config.toml
d_model = 256
norm_eps = 1e-05
parallel_block = false
init_std_up = 0.0352
warmup_steps = 134
final_lr_fraction = 0.0
doc_mask = true
Each number is 128 + 24 x the weight over its row's rms, rounded and kept within 0 to 255. Layers, rows and columns count from 0. Numbers have three digits each. The size before them is the row's rms in percent of the matrix's.

# down: layer 7 MLP down (transposed), 1024x256, rms 0.118, rows 614-713, columns 192-255
# up: layer 7 MLP up, 1024x256, rms 0.11, rows 615-714, columns 192-255
down614 095:120121071082097160114139092123134123132171128130154102133112130131141101167105162135138103125128131106136117114175086179150117113123089047141154123117127143079161095131105106115087156079098074
up615 096:127162114129120114118159125094148140108104143122104117164117127110158105140149092122163121100156176167112137109104115118112169172134125101117076135135131111128152110151135160131115096107129089
down615 095:141133119104151130124141130094155100155158089145149112115162153142162115143125133159108173119098138102175155110117120131110072103140102159173093145166146177122139130180132135132105136122112160
up616 095:130116097122111154103110122102166119107163075156099177105137135127090097124098084106095114114100145094165134181115077118141111119144127147142123096112226110157107150159139077134126128105138131
down616 094:156113091115122132090157141118123114162145108099109160177122112125089148138101152135121155102128138107179137122110157161138095122155121145097063153099145157146149146085099073113154112135139142
up617 091:134142175112162134102102109128143111152141092123105105111110161106100104113107136101132186100155114120111156088107139122124121143146107116119155119136155141139110121136155097113182107177094134
down617 096:141118127115130150161141152106127130131123146122097144131128122171122115120164119146113146163127131129124146176100161128115129171144168132134111152111134085124150141115088146108136126126128186
up618 105:159133128157109134150115135154138115113138128157077131058154163158099139158139132170122128180090108098128161126122102164132112171126146150118130121098104163148119152087095134162116131143095106
down618 106:149124159124136170106116133121121115156063152132125088156160125113134167149134114154137116177107141171144122146140097141138129122092138116100118152124135122138146117139141128132144173145108129
up619 101:136132204117125072161139146120093137102128167136124133098160109128099084134112126139139139164133123086106129105116140124132102137108139170149092107119167132083139094129125127123124137125157142
down619 104:091180135169150128137142067121094119090121162091144142164127131105160172131136192151110141123136121117149130160095089094129134134086143148122137104116139180154132160080171123107105121107143154
up620 107:135093124121173126094109154139097107128132116093151124107134162132151107088098102148162077141146167140138141112140113126124110152109087119132087157133145075103134115086177156117111113104165174
down620 108:102147168086127149140118127103131114165124130089127134153084122137155140097146145133136137133131103095127117114124071110161157139075089127162131162123173104173125122092140160125112117140120063
up621 093:076146150117164107166112134105107116136125131214109086165153104110107114143096139101119155108135103033134128123112086153098115127116113151127123162104121118150131122138155123148109111140144075
down621 087:151109163117151142156153106113128120145115125120149160144097187110097174130100150142106154138125116137123105137107145121159148127145139121109109148102113133127145121125103150091154149108135086
up622 090:127091156130143138135122098124139104139127101098142114120121152149063149155159119098104164126137150158162120110112150139147116134123099111140129156151124132080123118146132113150119086113108106
down622 089:134125123128153108163145154135128122136153182165107155136122121125178140139128133149131122126119091150119104125070157116112096138134148137154094096122143144151157133080095109138102144141116091
up623 093:148143141114092098110080144125128131153091126156103139165137119158127093168119140166104137094149159113155116102136132118137157115110161139111103143138128113119112150095147173177048152122142166
down623 094:154132105134119100124141070103127155126106156113135115125138115106153130123097103111150139123101110124119128114110122136182110151141144137160122129133100141141106127104122082142164123150130105
up624 106:146127123157144133124134142123098135113106104146128115124136105139138109116141131124119127132114096151149132122126117097113046128112090141064141158119096128138120133158137099135116143089146112
down624 113:170162157122150115118120105126126100145111123183130093131166100127135162124103115131106135140109147095120145135113068099130140184108153097130139113121153136133146088093123125103130139178113166
up625 098:142129149113147099147128119109136123090075157126148110129188143132110147137173142117133148149152120133083166151121085101119168176072146140097130172117110082151136145168155151137126110105108105
down625 097:102128075122133145146129144122089118123147131107157100121118119139162123083105182100136134117104151104141114138201104136147166132085100165117146150119151126171109129109147123124137157134148144
up626 101:133124115124122102135076139158106150150150131142151108116128122126135152164115126131099083103064143153122090121111133125135089140161115129157138121134112130115104115116161113162151112095132069
down626 101:147091156136123171116121143171132128113110151117118118101104117138150148124096107132156168147137160144134068144133171129113170137097146126115110136132131142097118090102097108148163139149131128
up627 091:122148121104121125146127131137114090155164102126118134121133147113138120147118137138129135147120118138134133142137164115087136123079098145102093136124126181137145073149137114122112127154112161
down627 088:128128160113173124063143117133179132131137118133134112128153118123112164118161149132139183152108152123135150162135133095091146114126119134148113148146115111163129123109142117095148134108149171
up628 107:126080095098093152172135109110137160138115075124155119140145140120102108083169078166113121120151162109137112161123106145129133116142136104093108137126060136166112112132121119135132093109146105
down628 102:129138122099072141123103094109124128127112112122128139154132093116100150155189143148118118154193133113123113092180168109098152133140137162115109121081143121157119165089126122151135152172109132
up629 100:091096132129106159145152166164148117093138101099155130166114131106083137141102101116138115132142120116096133108101146131095112167152139139096108156137143171111114131154133125140121163157117116
down629 106:110125160099089108110103086109158131142109163095130163086146154162184104113188092124125155159171133150127164144137158132122131143096161155072137155136119108122125120130154153101059122123097148
up630 108:147118124117114155124105098127162140129130109102157131160216130130140129099099119135150154172171139129153120154124113082149083180152076166106133112180128106134116121109137155151129156116138109
down630 114:123122135131084130119127142123144136113136147121149125137114127140142144126150158137160125089142125149153101139190091112132118117136117150122137103132144126124139112123158139111142114156127086
up631 099:119157147083109145121112082110131130154109119141136137142157142073114144117165115152160102148153113157104146092111128164144115170062126171150133129114106095138121148120142091130154142149136105
down631 091:094108124111112113136112150123142096126107136130100137096130109112107139168165153155130120115152151111141099136117159167119111122105112139101136142139166124153123175148118135084138099110099126
up632 103:154137135097163131125157112152157089164101142125154134154127115109148125123176119101123152114105086108158044099123140152107133131131135150094116128118099092139134116153104135126140146149107112
down632 103:145123110166104132108109120132179131107144116120134140136113111124126125126139110132130100102141092142110105149198177143139094125104078113116137127123095125132119142156171120099141087156144133
up633 108:110120147110111146123113119131093106139129158117104153114121136148114143151126136139158097090132091075125144178168115164177097085137139085140146096116125113133144138187119123151106142144175137
down633 104:143129112093127103147131115143135140113139081093097123130125131086108130113113123106125125133125115136086120144145134113109112136078098129149140133107147101104143156145158123110099112117078145
up634 100:137156176094121152130138140123109142089134109130128143087124158141118123101116126140114152111149131169134126143100111118147121130110128158165100145119084129187152158151094147133111107106149108
down634 104:102097159094106160074079106126102162166111114206077137107113160139116094119136112122139129142131109110121109118116166120109131154185164142093114135145132107076116135103148127098156095153122154
up635 094:133135110111098139128144118133112142150158094110136141137168173136095184154127149138136120108092117115120124137133186186127132124132124166130117111133146156139101143087144118151101098174136169
down635 091:116142120103116173123132136104144119155078131135110120114102151095119139120139101140172166118191110116142118133172120119129164104124102122154123119127106106094149152188104120123104160046093112
up636 094:139174125115167096147117146143140149141161125115105156107125135102141124136160107187129157145111124112112105195114135137133121108121128147077123134141116122135166127144118126114145129094104105
down636 095:084149110144146092104124145137114125158081157110151125133142141136129152124132141102133111122171113156116111140160091151109116171133124126124109118086134131159138133140134148155127102144097179
up637 094:118105149105204140120111103089121110121146112127102120082142114130119140138138137147073155096138089115088166133128136121159123114107094146115080155164128125147108105132075173098156148117133160
down637 087:154145097122111073111141144145108104158105121144141109144138140139160149098152142119129085159161144118129103140058125185145181097125130094133132136145079142127111155103139139109150150127120129
up638 106:136161112119122123124109129097161129165137146118089120136160079134186093136132131103149145119131114111119104151123145155106077107116117096154126104129127100109143137110148156149125131144164149
down638 110:117125105127094104100130169143085131167113136109120094125129126090135091103119103127164138145146142119132115111156124169102157115093087169135146136147102174095121173158077115114101161133143095
up639 102:142072127128178137159123142114114158147129115120134158115150142136151115144139155163147124115165109125116083154108100135112146091069166109126124106133131142074153151133129109137124096090132115
down639 107:130136180148116146153107130140119160147144146109102102176100138132096155094087135072119069155131158136110155116123104101130155111104119122169200124132104090115140140120147121136108108149126113
up640 098:114146124097091103111134169106121127148101128124102126108125162113111150128134144152136131124123097104148138123114156176151168127105122099123154118133138097146143173123154121134125119103171125
down640 088:105184135130123134111111125138149136145122133091130113111157103130133149130171150162122128125134119108150099128144159129142155135118106080134126094133079116084113118135140107105123066118126150
up641 111:097146092113110165137172097099171129137139080127100101157147141138132140112102147109113121127140094076120119151109149140150072136153139138103105148160167178138137107146127148131160165090127147
down641 118:086141113109096129126132143115098114105141110135175158141132111111107155109138138158140148094134133115133081126192127130126146141143112156129158106145163117081136110154106124073135123138165104
up642 085:152124132148097118093087121101136119163109129148118077147118090103108156162101108143129186136120105083124119164129124123169183132109196138149163135155105095143189128150141116100153136108175087
down642 080:101132075177135124093127176136104113117119175137105146089139134144148135114186120160141114110130129128152114113102137120116138107133152137156138166142123114110090137123110110085142142141103108
up643 104:149153119132147115096157145111112086070121121095122177143145116158097095142107124122132129149130139106115127120100159157129114077084116107195096158127125151130145113151148134109134162125134156
down643 111:089111127104143118126133093117124114141101135168158135124104082123110146144109109083135100125141111116101155119131146099147073124149106107202083105104115140122123115129151126088102127170119146
up644 099:090162159156109081164102140129111089126116159098116124190104179107126114117126107117095095116130137117073110101086155126116095111143117141167118126131106140129127124125131143152118105154115120
down644 095:129130191099111103132116108112087123131141130091142124165146129088119130160127113094133201191144086142126150168124131124105115123129176102069147129117118176164124133125117162138128139115143119
up645 104:117124141039141157135121135141125140074083140132085141119104123107148113108114104127129135120171117119121127174121148097087109173121099136110122154124110183114110141152146136126077100106127156
down645 107:144116127085104155105156149144068159102091125143102175106139127130157092117133143108145124147137151114118135141132137157111135172143119132127123152158175103098128125148129135114112125131079131
up646 101:159096159141189168140112129177119105123145085107127114105142132139118134164101133095093095139129116082129165130115130133154132117116119131117133118145121137127178129168127089099139123152125163
down646 095:124143174148188095138126070139107109143129158133121152147152130112117128101129110146124136096141128124130123159131123122134156118150104161126182098094096134136116085091148153144141120135114182
up647 101:114127113111175086134134097146148123168098121172112120144097152129141105127141089163143141119132130134136106165106142119131125128118183121125159122160105102090130109122062132134116156086106106
down647 101:110148131130133150107087146170164079127112161117152160173179116166120083144093174128130121083148171164101121129090128127150154111149100148175134110141124134124114116161179159124123121078094152
up648 099:119087147126132169072106116124104142106150117087110151104126137088110123121118163136073106170143154111172125132120125124144111188119123134158137159127121153099152130145109159153165129145136146
down648 098:116070124101147131095130191077148113129070094125083152125153133105140103073112118128162135147164173153130119143145164113072111102107124098159140152146151142124149125121137138133141107173135129
up649 101:110121129117126150150125147108112183122113164130161111104130098133167132156106121138115105123104113118135096133112124134126142118107137123135130169081127110111154105132148091120107118116191117
down649 107:088125127133109094187174118110142101127097151151116105150118101089149092088149123146117175091113131142163138170112114140120114132118146116165155106116124174132139149092176127123087107151151145
up650 093:125086142094145139104109104139099146105121150108101111105126126107120098126118079098088111162089124161126096182080183107135146090132120149156148127130115113142132124117127138126110113169143120
down650 086:137125106152148096173124167096121115155176146113137116100103108126121106126166153158128157148129129110114134141071122141140122128119131128097151118127139180093146123129136119122164146117140147
up651 106:124129123110108128125131101140142074144116158131167124121129124124131133153119151138116105130142080164089105142090134121070132118122121135092107135087146101149078153155163121175117160101110094
down651 112:105148114147086123135107107127109103155150184164165162135129119117120144131128112103092116103115139171140114099160099099129131077119095185165124126104128133114144096109139097123134087176148073
up652 108:141088129132157103101120155096160131142143111150160124119113110121153133144101142146110104090103162132133134123136113137149121117152133158127097120155156117147087121113128118087145155103170137
down652 110:128139112170092170119123123152151149145124082123144137131127155097156128104161114114158145128085090117111134121137179148115119083158117134124111197151161109158184170098158129105189152130143098
up653 096:139131120128109124133138139118149127126132148150099127129126143132119117163072085166080163095093174108116146113119182105141167119094199108120139140092157133112133151151104117109119106139115110
down653 094:108082135118117140112141158150089166110106136126185079144121160079136136125162158119144117128143165146125123127146110151156131104119126153126148111154130124153132116083108099147138094115156107
up654 119:120129137104152117110092156161151129189118118128115135135122115086139110128092132166104165105117105076169134123118157104152114117127142178099117157128169128114145170083157120117151105087113145
down654 114:109134114113120163103116126150136122131187104129143100146110137111115109139120120167121142091172102125168121154159160101133109151125131135125118097103144117093135092077121145086126113143119102
up655 104:137119156102142092116097126105112132090122103123142135127115141174152130121101120136115134087149147084121118169126147146110156128080126118147122138128108149166108144078113077095129136158124134
down655 106:131130101145195118143147155101130130140154086156128097118131125113119136145079129121122149116108135145112133120090091127121142152101171145119117124108113145151116091146093141163137153120120160
up656 098:113143117103097132166133113132140130131071127173120105098143090148106097170120124147150109167134131125124139134121139126161125080116194149099148145108117135148127129165131186111128120170176126
down656 109:159123110162185128140097113122097201090136135098123114148165138118158108170119111134098135127195149144128130143102144164128124113094137115146156159090089129174105118163127128147133132136131116
up657 096:107143150123114181128134074177112124160150103131093150151134112133108118092166133109109139137143085171123113133098123177130121132105093129137106133129158158084142112126136148131139120142123103
down657 089:118175099127148162135092145079155096149147100109134160123128138132133130086119129167144166125122162148143145131135105151138138144122121127109107133098099163154112122155116163151164082122084151
up658 098:125116103118094156161134124081156102175176135107108134162096100144154152117156174116118103129130118163095167082132094209135153125137122106131141117127123105127108150115145170107150120126136129
down658 099:087105092143139168128164114148208157125125169132105106145150131107166157060066137095082113153116130132111116127130108120115145114148079164158110102118129125132117130095124126084184136138116117
up659 102:154143149132165100176116117147136111122091079158107119159122117124097082128104172134082111090072113127147102125161092113067125126115140125128110109137107113130122183139120107140113103131152118
down659 103:101107101152116152147135093093079117134139091100123132214107125103076089097145146174186081118117133122094109105123115109115186124107121178101118098140109079103143148137094152120125093131123113
up660 099:106137171120098112105115123103145138094131157121148135120137094140149130128141118169119117184108086132095152114099105169160134194191111152143122123141126155080091126121113113180115152148157136
down660 096:099101126148156148170117152113128121137136115078123161167110131156190155157141108106150143150104095139120165165134131122101130118174101113133154111126108125174163159153104112183169099150134137
up661 103:163151126151152132118093135099141169134136143144153136138154112120111172153122123106103079138141144170159140136175113122077137101082118113125114153116148147190152103135164158137076103145134167
down661 103:142078142164148139139143089128090122163085136106134073170104116125100100112142161132139183125152139135164124096134134117128115114148131140116098165109117118106097113120109158150162069117120090
up662 099:115180131103084114143099089084095119111152143145128111116154133088137119112107110122107141145151168174139163118116102139102102070179122095119159119123153132124103127118148107137160129128129179
down662 092:124137114117166124104121117124080139154134151112161149116120123133116109108101124090119168166123102153138108081074136165140172119085148129108159092121101119109112142155113077130127138163127129
up663 099:142188142151138163125120128122104114110147119118120141142142127080121126126136101131163128130100156150107081115094121124087141123135102159112156122143152128095169117156103156118111161077127129
down663 099:150117156131134141110155119104076112139102125122142111116142143074109165142091091127150114113170164145093141165105120094130087144120126149147146132158138098119137162121125152131080083104118137
up664 103:134134116144130145133119138119115177128147146152149141157140141119131138091139106085111145143163152101156141130152158121083126129075094167132129164112112187089129137103156082162131126134121171
down664 089:095129149127147150124137151131179163152106097132135089134079128130102104124116133067114092140143167087128183137096135104131103110141123138112134154150128114134117116152121139164141163103143096
up665 103:132122119101141152108122099093117099105158162158139103128124139107104123147141128101131169121140126120112085089142130186168126104103144136120091134102148104133124125120076111118143149131118109
down665 092:131104148116109132132133155112142118113105136064126134147146116125145113141121122136140106148118158156156163158088111108161119097115134107098152134122107163163065165136137114149160142139178131
up666 104:128177142118118183152116167126122135185121130153099137135154168133164116100114090113143092118122099114179162102141161084108131148171104087148112120093112134167142134131090121115145133148176103
down666 112:136132140138091131104158126134131123111119134110147136138149163131113108145118133104163139160115111125139129149165150134132155144146153120156130129168098095108149148137132120110114143139133152
up667 096:133132137092098122115143116111122133125142123148116140143137116091101131154130118127113146162128112113127073104075139168141105111053114164141112116108118091131140107090107154113122156153130169
down667 086:155157159146160131139106175147091119134126099141079155161124114165155089122154122131109114096137119139119166163078102127148123113134127068149161119139131122139126120103103128130115166159159096
up668 095:176129151122119147122090077112146150110109131120105092116136168124103111088115101098153119144182153125119110121092138152105141103178125148148147181121153116127094131170080134133136130125108136
down668 083:120119129098134098127143128106127112139128101112124144175115135132133138085126134149129128134137138132122145125024110115126154128117124116126132088135178110121102150141140138116145183128104115
up669 101:136098097128095096153104171134130107212143173186133113110097143104129146103109139167134131155104096111119143113140158136135157117092087128165145104108098130127108128079124138155156139143116122
down669 095:068109105122133163133136115171125134199105122159100139094130137159120122139108120108100140136124154125138089101138081145127099109117125136091114093106111160134135141160128138077119151114144138
up670 107:147153156111127156137144147161177129155170132145132129102129141109148137099111126106120170124134149131121140094150136128102103136115120177101150135146121122110143088100100111140140109110098149
down670 097:129099129132095162128080108170130175133123094117112151136083149145157167129138143124177176099099147109166105134128158113127132124122118151112132149107091137109173142145104142141170138127141112
up671 097:128127123141174133132120156117146125083083131118115104147122124157126144100139116117170099123127089125180161117159122149082142126099105122109155104111096156141109139141146123131147140122162120
down671 096:116118087118165102122136126167155135066114152175165145155118131135114132158122133092161132106135118135126132112150097054123140167145110136155139096126067148133138139148146102125133137172132125
up672 101:125139168132109078116140148129111109147113151139133092136133101130087145169126125168128112070162120134138114093101146140075103127108101073149114133106126102141098126094138124155144133180134174
down672 092:075127152125106139124120095148088082134106133122128089128157126092127130157113136130145157122139097140162148142144112131098111121125095111127111163120139150169154136129160150075147106159120128
up673 102:158150147104141133177156165120159139145143114103108147187164117111146106137110118097113088145158112102100096147151143088127126142107071109157136123116087148172152108128114092163116117144093177
down673 101:088092121173138095124159124145132135114092156100122140102145131133171095116187151125147088142149126151115088132233162134089139123132103148085132148132144091110115082108157132129141174074133134
up674 101:168100115120131123144151141157173106157145151085101201078111163145103136119123120158119145142159129079100110149128124091104136149156099091137132152192115069161157074086122138094131121118155168
down674 099:070115140173125103148127136125110142153108145141161127132168137126120130123078116121116129123111104151132134138162160123155103097125126103102092145106098132155094147142158133155109111130117100
up675 100:171071120143134111140138156153112140143118158146159146124122141150144122148108159160146108151151172158158133167170133107141104151162118162106121127115128153116150144131121149163080112127153122
down675 103:117142106108173128138086110091121139102149115101152154160125141201131118116087184090099136143127106125135119145142132132116127101149118157138110092112122140089105123132137134098156122148131127
up676 108:130127140162140148132125133116161105145128128108136166179139166092126104128139134124128155133103128147171069150108130124126128138154106172115152085138103165148184133122089088139085130119139150
down676 108:136140101140097107118146108144108133118093128120131138129127147134022116113194151133072117098095132125198119146167134118127098128111125141125119104095117119106142113127103127133115148138117133
up677 103:157124149123137133137142118089151149149177124113135143162107120107150145155159132109096093123124095140118123155135156138105123081144131157107075136104107104111105104122162107111077083165129124
down677 101:076111145146106138133132133155171126125110141135129118115156147125086120153124142163146098142135097109125087131160184164103135091106110126153049145139142105125144142125161127120100073146131078
up678 095:112100126126118126144128112103123094095124145142117160133117148076114073168108096086127140146155145113105101117147119107108135148132128093083136096116159128125092146166128119157158145153113103
down678 095:115164109101096119131140168127091142094085137141131138105128138080133155154189100165135125111119112142201108170143130148127101133150103147119153112121124133101140133122120119140139100103124117
up679 095:107186121103170131156149145134127142133117134146118109160126121123107123158121133114132129132107134108152142144148142140112120124159162118106106165137131120111122097141138119125163122122143109
down679 094:137106115063143150134138127061150122108146136155105100141133137119146188120122092109159147092166134111079136118136092124103133139122091135147117098159137142149138094144140127118155117125147059
up680 102:103125151108133173138130136093132136094152112100117151119179118167099095129110150152126098172132163140108149157111138102138176098131113152179094143142096140140100152110157170119168149141104142
down680 109:167111163141143159130125145165091118121137128167125135124153152131147112163095176182082051127094101109132111146121116125133139167142123158134125143144141134166138104162144105090125140174139090
up681 094:122152142142126101145129146108098097144148147146170111077117133159132106120114107144094120111118129108174145108113118098162109140130089120127098144128121157130094127166113123109123109149149081
down681 099:137120129124130100121133113146129099166118108133182112103093148169119109104147107143135093120159118085118107125068148137108107073141126095145102107178123119185084165129126130157109072119095142
up682 105:130148142135093120143081107138147141113138159117123145128150144106139120130145125131147101130113137169187116113132157153097060146146148151156128165144126105086153180127136130128128108130163122
down682 101:109133097146142102136093090154141114097103098131105145072102116079145122174121146120135150145111141103136127162149124101125095121161158164117115133103147086104115141103092126118131157129118129
up683 099:142131123101157152151150122115111114172082099133159136124097128147110147161065093153108144144100152137150108120141146130115120119101150103149100152157156117148176127173122118150134083108131108
down683 101:106159117108136119160128129091140159146128060111126109151085098114096145145111129111154127149134114135137081163127117115101083124117133113112153103060154128114105111098138118067106140138158123
up684 098:158152124096115123116085108121098153121126103121164144097166135144133145132123118124125142169115139141077119164108133119105110157141121126118113131078132122123094117109193133141122136121193107
down684 097:108127149161117097114078115112146138163125122155155084139113112150104079086125150121165093126128112167164162143185152125158096119150142154118158130131093125161171127080142153156119112143136113
up685 100:122074125134155121100114157086106116138161104125157116126097143094098143091105123131090114131147110125124148136123085174125095137094133117107111142100112141112104149138129140112140122116155135
down685 096:128098165107092126150125107160126126075109147137128125157113137061119120116157119154133128165118145150124167110094163117101176122095115158140108129132117126162079141158166100165156131123114114
up686 094:140136116117111097130148112084138118121107115115095154110107133128098101149100136155126160121115121122122141100088150151103125174107125116105145136096147109153099083122115086120126154088130120
down686 089:100140108144159165101097099119094134131154132189170131108150116145174093107111137133140103121116115130095170154074167091123124190084065136148164153128109123148146144077184178130120133131143134
up687 101:132142156098104123144134131146142138112158131154099131119153133121144145094104075115138109112115148132076121142146129081126115144140126148107120132149106142090142101082100161176145176087099106
down687 103:101134185145101090075099131138145115110140142129125168135101105130093186132167115097142134199154164129128155112151200146110135140111093116130129118116094091110101097160110155129148108171107136
up688 107:152144114114120127160129154091147152175119138135113145146166094082111131144132120101126114145114093111104115127094120176145114129095130129129158129139139136151175119114119121132151132160143127
down688 110:143123117150126137142133101110136125114084144100173098055121101142087088141098137119147154141146145144104143119097103119135083115129098112112124128101100132101128156158158121132142146168102155
up689 091:117114122158089170138165084122116129156167146111083142082080125116089143165114127116145115131091139129137143161099122105115106156151100092160150135082097108118128131151130115157140132146081119
down689 088:085148112090120100113114128118128183077108175108090132125156132153115106121127129095147116110137116119122102140178131121163149079089131146131120109140166148125129118124122181121138077049109099
up690 088:124123149142163126169161119154104144129118130140067106211171106144124138105126095187137054105127125090149109123128097143133153132117094100131119140122090097128126102122151171144089139099130181
down690 092:136098101093176104088161134114152158058103152127144102123133107188125104099126131124088146108112136143119131142157076097093113128133116161143111147108151120106154106127142084080148115108119110
up691 104:156139150130083127096181118115139078122119143147146114131124163151102129146132122185088126094133133100133116122112120121114165122142122141148168148114112140148131108115108098108178164121121109
down691 107:089172136132151111135120141127120096091119100143121117146128151144117189087157160148115103098130175180101166108134147081142121093157152126120130078091145133126164174140119099133170130091139107
up692 096:151117159129136099148175145139084110114146117119114102124165119125147118143177140139120141103150152149125132085124108136131128152126148104165142129122135154087133193116090112178144134127127158
down692 097:121131089142138141131117151145104101073145131128130132151096126130129136100140107143167146121101142156128102160155138114128119114162114137128139125112139082128121115141100147100104114152179112
up693 099:139071171096112125136079135134147143128147138136141159188154150136130146124162128144112123161142101132138123115098129132119135130151140111146114125073110154161110135185143127117162137111161120
down693 090:164171106121122103092122080117120172117138136133140154128119125139130141129109145116162131129112146172148122149111122123103140139096127073107185158102127081118095149088110089117172095108142137
up694 100:156112140149123113087136107151112114122150116124166136130160140157124144151095081115121106118123148166132123072130170149152158166135135100131129116157175111091106177121115135143137147089114169
down694 094:118112069152114124108133124117150127121153155130120137128140105148154156160141133101117139148112109151148137150148103089157095109152158114135115147143133136122117165140146104090171132133177119
up695 101:117141113161150104140108149121113123140089157132128123156099134122136151168105157171096176155144117127128134133143140132139091151124148126086123122181111137159124133140126128072138135115136170
down695 109:135111106154172122152155106154124109079104118136141129149119132146157112130140132138134094140132146119102095118116122149097163077135185127115146118149129128133124120142083115141132115101091125
up696 099:113130139156158144156158107106154158106123147110117130119167123123128161144068107078133082149120119150146132127123121110131151098133126143133116116170126111138086114098111120135155153156101119
down696 100:125137120105111179131154157134132111120101157143145161130150192127114131129140113118079089102100124200122113129133092128137160112110120115142124112131115133137107101113103212155109128149136124
up697 103:111151136130130159130115144116138133187124135144106169116128127102153123140128117114078096158120106118138131099200074157061136121114112050117090138135118152107120171143124096095127148109140130
down697 108:130123119121128141147096150161134103096125108148144124114129147135125143129129101147110119126180154172105143128157147132116128131095108132171097120140100168117123142161152157123138126137110108
up698 103:154099134104127117149160109160119125145116124120099134113122195166125081123179126066113156105127137093180108087132095123120155173138114137139130108154058123138117150158137145155130089045086115
down698 100:100129124131104119163132088093142122138110107130099132142117091156123104107063109112152109112099140076109112096093139121139153173144114124134107117164125109094125131067141119138170126093080112
up699 102:130153108132139118097090131096093155120120095106164132126128108117084112149131135153149092105107154133135087143130145133141061162144154084114102111150147135112091108155133109130122119073159169
down699 102:111140166115126166090123142139154137190141114124128152110100122128092141165125125122101135108089143137111122091120136133115109159146150131167160133112128143126149152145127102127123136155147130
up700 095:114170118114142116167100116069099125140117141111159137121098079138141112168108143117122114126169161117109151137148129119152136177114100124138134124150129132123154114148185104153090130154101112
down700 093:132148136129101122121111124128097090104108127111121113143120159140081091089121126173096125125130156119143127162124105167101129136123112166095099109190095167103141122084110159094119151136098133
up701 101:100135127140129132137134150111136142151110169173128112129128109126144146130127109109134150067112158128124099169122136129092091147152124105121152105152136122132097123059131122122115103129143157
down701 099:129141092119135101112133120119132120099113123134134101101084133155131081131127144139122099116174149140102140111114095125090146121168103139135128120115161138131160155097097136153104114131172108
up702 103:133076142115156172146178124143101117134158122167132116098122111104149147095138118127142145121116143156138177108157154101169136116141128117145145163159113125131128122084100140131114155149132147
down702 100:131139146130114133116154111133118131103092133116090122127098081147119102144117115108170079147097136103150178165158145136144143090088103096141117167151140124215077130117132078135157136135155109
up703 099:110149137147135166138163135124118143135148105129133138146159117133154151173095175126148107094107140127104118149089138147107150111124104127094188148133159096097143109125157123147165070144122146
down703 102:105140147140123108148107131158108164112058129178122113151186091117137109120104116108157105152132130092171105113154146154145164128094123125163093118111119148156141129144120148106163128131119124
up704 105:143169129102142158158114122143099095131149151146134159134071135115120121090145113118129173140126098082105130194107120105129137068107134140132130116156127080097097177154144144131150107133143150
down704 113:131133133135114114108093101092126157124166118141148137111068147149090139109137107134125152123112127124127141181119112162132139089121132156148147159162122138136121168169123119104100107098106059
up705 094:129128142113118101105121126131115151142152145113125142128140095097166082149160085121167141077103173115147069151119126095171116123144115095128134101145109128138093154162123111145120119141133114
down705 097:139127167127086144163156134130084142136138136092119169124101131082163117116153089106167159117120145145114120145183133089112148137151126147074109106147165098134089128135104129124098143113151102
up706 098:155130099105132117151111097125179136143141145123139131093112125144166166093120139118156129102130145109104109150085140096167143165168109198111153147108111120130095097088139126099092140080115108
down706 095:118105114146132145110155122128090122113120140098101138117213085146050171127090117160157145129124124103102145105122164131126097123128105136125139091155152095128140129097152150105123128102146124
up707 096:114141156106124093126080122149159113120167152130143118112131096111132142132111137111125141097125125112170103146151118138109136121175105137124101150118094177134147134128092128153138100163171181
down707 097:135156165144127153158161127102166128046106065111137135148109137123109132119120108145146122125127105092113132151135115135121124111107125116115139138161114149144123139124184156121138099104131134
up708 104:147151113144160127136120106146098107143098119104112074140123127129115083066114133143104134130085148090083115147179140159171139141117121120129129160113123127157094163134209112148125122159170113
down708 100:155095141144101154114119118092149127110105095065107122154110134152143117079119140131135156146087156133139137114167084135105109076127127092152148127111144098159147137125168139141131128083141099
up709 101:132181128105146151114151118137096123118098137165164125121117173099216107096073113073144113114106160127136109153116142159109133106122102187163134119128149138061143102147137095136124173134130114
down709 099:118166148123132162099120135146143132124095141121099167152139112116112134127114107138161083157103138127107182102093108116113116094081130127116113108105181146130121126166121133110160127111124139
up710 092:109125123137150130120155145076129080119110125107119167140186092093109100087141124112112118107116140145166113134107161143118132087075117154136106149096132131110107134105156128128141118164138107
down710 088:123149119158098141134120117098097062110148130104128122124145139112132133101123133122122112122158123129155112108099152123119118146096119125147104105107163152119124127095138120150162133119121079
up711 097:095071110137170105110117125152141127144141098095126151137135132154137145138137118180149119155099133111093118150100153110114111100128134125130138149130143126168151118104134100145139125133131125
down711 099:121154123088087151085134097133095142130170141111129135131147147124103115142113111143106116138146148103116156140075068106166119145101137138071147100124097113161134127132138107135103114093120127
up712 104:114141141117111160120127152091114154136136103127090216133087131111143134104156117160148127171123138069082154128157133163101125133136175151124085103140164166127129117132108139143107133140101111
down712 114:122119096168122134133149115134122099145134166133097143060096135122109157136147124123111106158147145144101088126143146134116147153129127138089087109103100143136100056168091159129154159126153120
up713 093:099061142078097134161124083148166120130113118103146166148153146086137134114146102156120144155154117128104117117163100130100124100156087158157112125128124134153120099099138138117086122121150173
down713 088:077139148167119131130125131154144130145167099096134136128142107153101092133186144121138144153146115133150120110169135161163140112146126170110133149100156087107136127139197080135127139126166100
up714 090:161150111123152137097121104130124124129167115155092118110112175117146130094090149172182177108128120093152153148148138115135148114109121067103136173191095142131116152151108140114167148112126133